Part of a small language model's weights.
Size: width 448, 7 heads of 64, MLP 1344 tanh GELU, vocabulary 8192.
Architecture: LayerNorm before each block, learned positions, biases, tied embeddings.
Training: a variant of SOAP for these matrices, 303M tokens, 4618 steps.
Each number is 500 + 40 x the weight over its row's rms, rounded and kept within 0 to 999. Layers, rows and columns count from 0. Numbers have three digits each. The size before them is the row's rms in percent of the matrix's.

# down: layer 7 MLP down (transposed), 1344x448, rms 0.114, rows 856-867, columns 224-335
# up: layer 7 MLP up, 1344x448, rms 0.109, rows 857-868, columns 224-335
down856 095:487479529453526509509487470545478545429481472477537476513531607541524512592448479593415527554424497575522492460513481506518463527551503515471524513548407447423488491560447526515477484508473531536436552515548540544554455465512534539538435512488464498484464494514476517477464478535415435455492429519507525523503489450474463523535579486416
up857 087:531491503465502452526479505478502490535456504515506502584521508485488506489528512539542485488455408516487555454499451504482551496523500472560486486495451556513509492489497543503444463499552491510491528475487537447498498421507530526477570538518485517527549524549448477456448453464517542485559436508539485533527490521584528536527458532457
down857 092:457507486524530487452513560513436542476550423509480464491463453498471548538481469461458519502502558534499515511464572504523460526518533489461505477522531512475406452488438457475554481536516575474487462496464525583491549613481489525538494490488507436411436503560513535537488546490480476505505521476436495468512467532503473475462516480499
up858 086:470420558498489463531510488476451523455522518514487535518554473521491484607423495456542484513571524500426540487497527513523586452459440447434496570486494577479544520516498495473531507465454461527466455459528528526489458414472522547450530464488564463499515459509446488557451520499493467560535474558518394485509539465463486481519458484531
down858 089:530488531480540533510467414459556456512489529422538493489464460527453508473446530467441482429450508436577565500499539487426497537479487523506533526458430442465454516488496440427516472459558492545573528505467480437444475440532518530483516489515508537569505541452557471453522484526477437451512491532481444485490486580457538460423515541498
up859 097:506527485564499470487454545523547432524504608427546506528528511452505497455576471548546482544460454482483538485488514521488476543592513488493494457501497471520429522484505501510470465479457433515490508539498449549462478430454484495497424496456539425506533527505551468562490482455494461527499551440430509533569473495530475474575515414475
down859 102:416424521480538539513544458472426525503497451471561498455540572483455462447464507574528512483423561506526535514559495482509470444503491532435522486543434465549481549499439482518505476527529458470515453470453476486484465469446511517487478480445448500480502535452446466464544460496565503554548525463489486503513481500496464468570449449464
up860 093:505526545518557486570506573501493448503557560550468478502496509511428555525550479499545523484519561481562482529494455509428543493416491456503548427502520434460476494458527490508539561501518507451456436428493505545456466520469503529545517536571480520525523497475527536550528545484492505481477470544533501546534499534495454476442518507447
down860 093:457600541433502424462433543543474517473464531461508529511529513537539419498525538446490519475522521480493474558520457511498541501485475508514429469458544572489503448466513435443511481487501458561487567536460517529478418486526436476503436483476563525577469545527502401523502438551470544548473474516499544514568589404479501512494549523489
up861 107:512457542556463480528492513498546516497464501469552493473499549484520497540477546499554528519529420465524567510494441480491522449487467528464532516478500487536484493606523453512458498464491524529548467548486488523483472477530461482527525500497467449499477479464435448493547487522525495478475484466460508472534578502532558527522484476452
down861 103:494506544463496504474586464515524513546486514536491473454433546484571554475472484473464462430496524450492500456432436450430454517498447437466470498569495509472598457476424483470477564511501506508507478445544546459516500467499462535497498567514489494584554376504552475479506468537500551590504500513579512524510525521399525450482493532526
up862 101:491527553427462443504492476569493521518520501461458459475377442547449432490589468525504551575511488416465534503531435486473524539411498538475545536465508557535524416550471560464459484510528427479475525457441500413480460473485536547503540497484518523458526506445501445458530513547442462427451502496552556513467446494456555540459466488521
down862 101:563491456530459535497499519445442557528481464475538468542474468499489450504529498528502470484572527523545526440445504526528503511444487594609570560549614544525511470487500523479457547500549439515453494469558539437470550502504506549481469500472499454472485482498536570472559525527625533459489537466580472441463521489503470500483588493541
up863 103:552435484510538462500614550539541533514556525521490515517505475547439529478506535517501520479514521531476511524533495498445495499416552465464487542504443457571490527537591546432458490477478531525503513501554460496486471493477511522453492533495518442558486483521525477455458459591558563465473506498536435502502561490457525525462436481533
down863 109:478561435461522462488572546518523522505508514485594490505515506462499505422457470488487515510477426502503456455467529533493448509416505496473446444503546538548411416512538529523562458479504452548504431514480485513456440534516529505522502476406466576517497463498482510449527486538504516502548454430525538464560457501440449504553511500563
up864 102:506436448500473581539459562434442611524482523466549518466585473558454425441512523538496493476515445474417517489579543475487487518544501547519457504517554509444567479518545563542467537536471453465511496548446565522491537446426454439501475528471528499511508600483476495536471489471531540499524499530528552501480612516539488462544542510549
down864 098:544455502463453552510529531475453492503523500432548568497413503536544517531414475514550514470453543489497501478482538498536490523465529520498536535532541516501482474563500498528552458446553497481524466561519492518545527507507576497522525475526429526513479527485489518454468538490555460549478472515512478470437501527582549539524444437517
up865 094:460414450601508597515512489478485439520552467543490509390512478453524470490533501497472494520480509548481495516501493521477503512559496460563521481437546491484441494498437503495427488448439545535549494455470488545519532499472512498524442534485511537590468502488452497482518494562529503572549451531492614512511489581521520545610449510476
down865 090:521495494417487463474505542500510517486450516529404500484508485447575507508445471507563524526493444528455520592460566494497509551461559437519476498450489458510490493540520506559535460435472490464567542470562474504525464526418549484518499563441402503494504465398512521481467479485441553514519500518457456566503484458580551514468540519458
up866 106:449528463452504505534512419469489428542460480487461522513561518582455474469468432499523487524478534411478471505526514494470525460469497564576517426483515507539548490420549509521467496496538573517497385541450558507460397534527488436462470481508478465540495536506483571495518519538453546531423508447517525460490481527499506554421474451551
down866 112:466472573490470453468500517486500469519480558479555459494531543525488447400507465474503496495478510485495499504525492470485510548373539491460509466485455485514518530505529543495518543583443528515448467496458519555532454558438523483486601480422497468560559511500523501467478591477495551479489525523476482457528442489502576503524577452560
up867 101:529574520499499492565513541517440507475479535360446489502481568453520538539462546502522512444465552533450506574498565503491476506507553543592480487431492483496534576508513470442457456497457430491486428573503529512457430542529556496519489529489555462526484499513475476491446534465476475519467457482527524519499521568509532497539494422496
down867 097:514498439469470516515518509584485514492480512458475526463465487472531553553509543447528505483552516572519523522451487490555501458539591542515512470464437450497503475497468488496470564534522500438482407526538501486423549482469572441522455485500459529438462480481426537441517460475480529475530502556529520474568493494558524435478576454484
up868 105:405564538450546526479550541465537483489497579503513445461455491489454481482456509436483506487533472531498480482530504413432465497497568482467501536466481567487541515544528539480543556484492584565533521496477498511542528478468517454514410520499524442491530474450532466537528469457456471508462592443530534490469477567522507556522472479498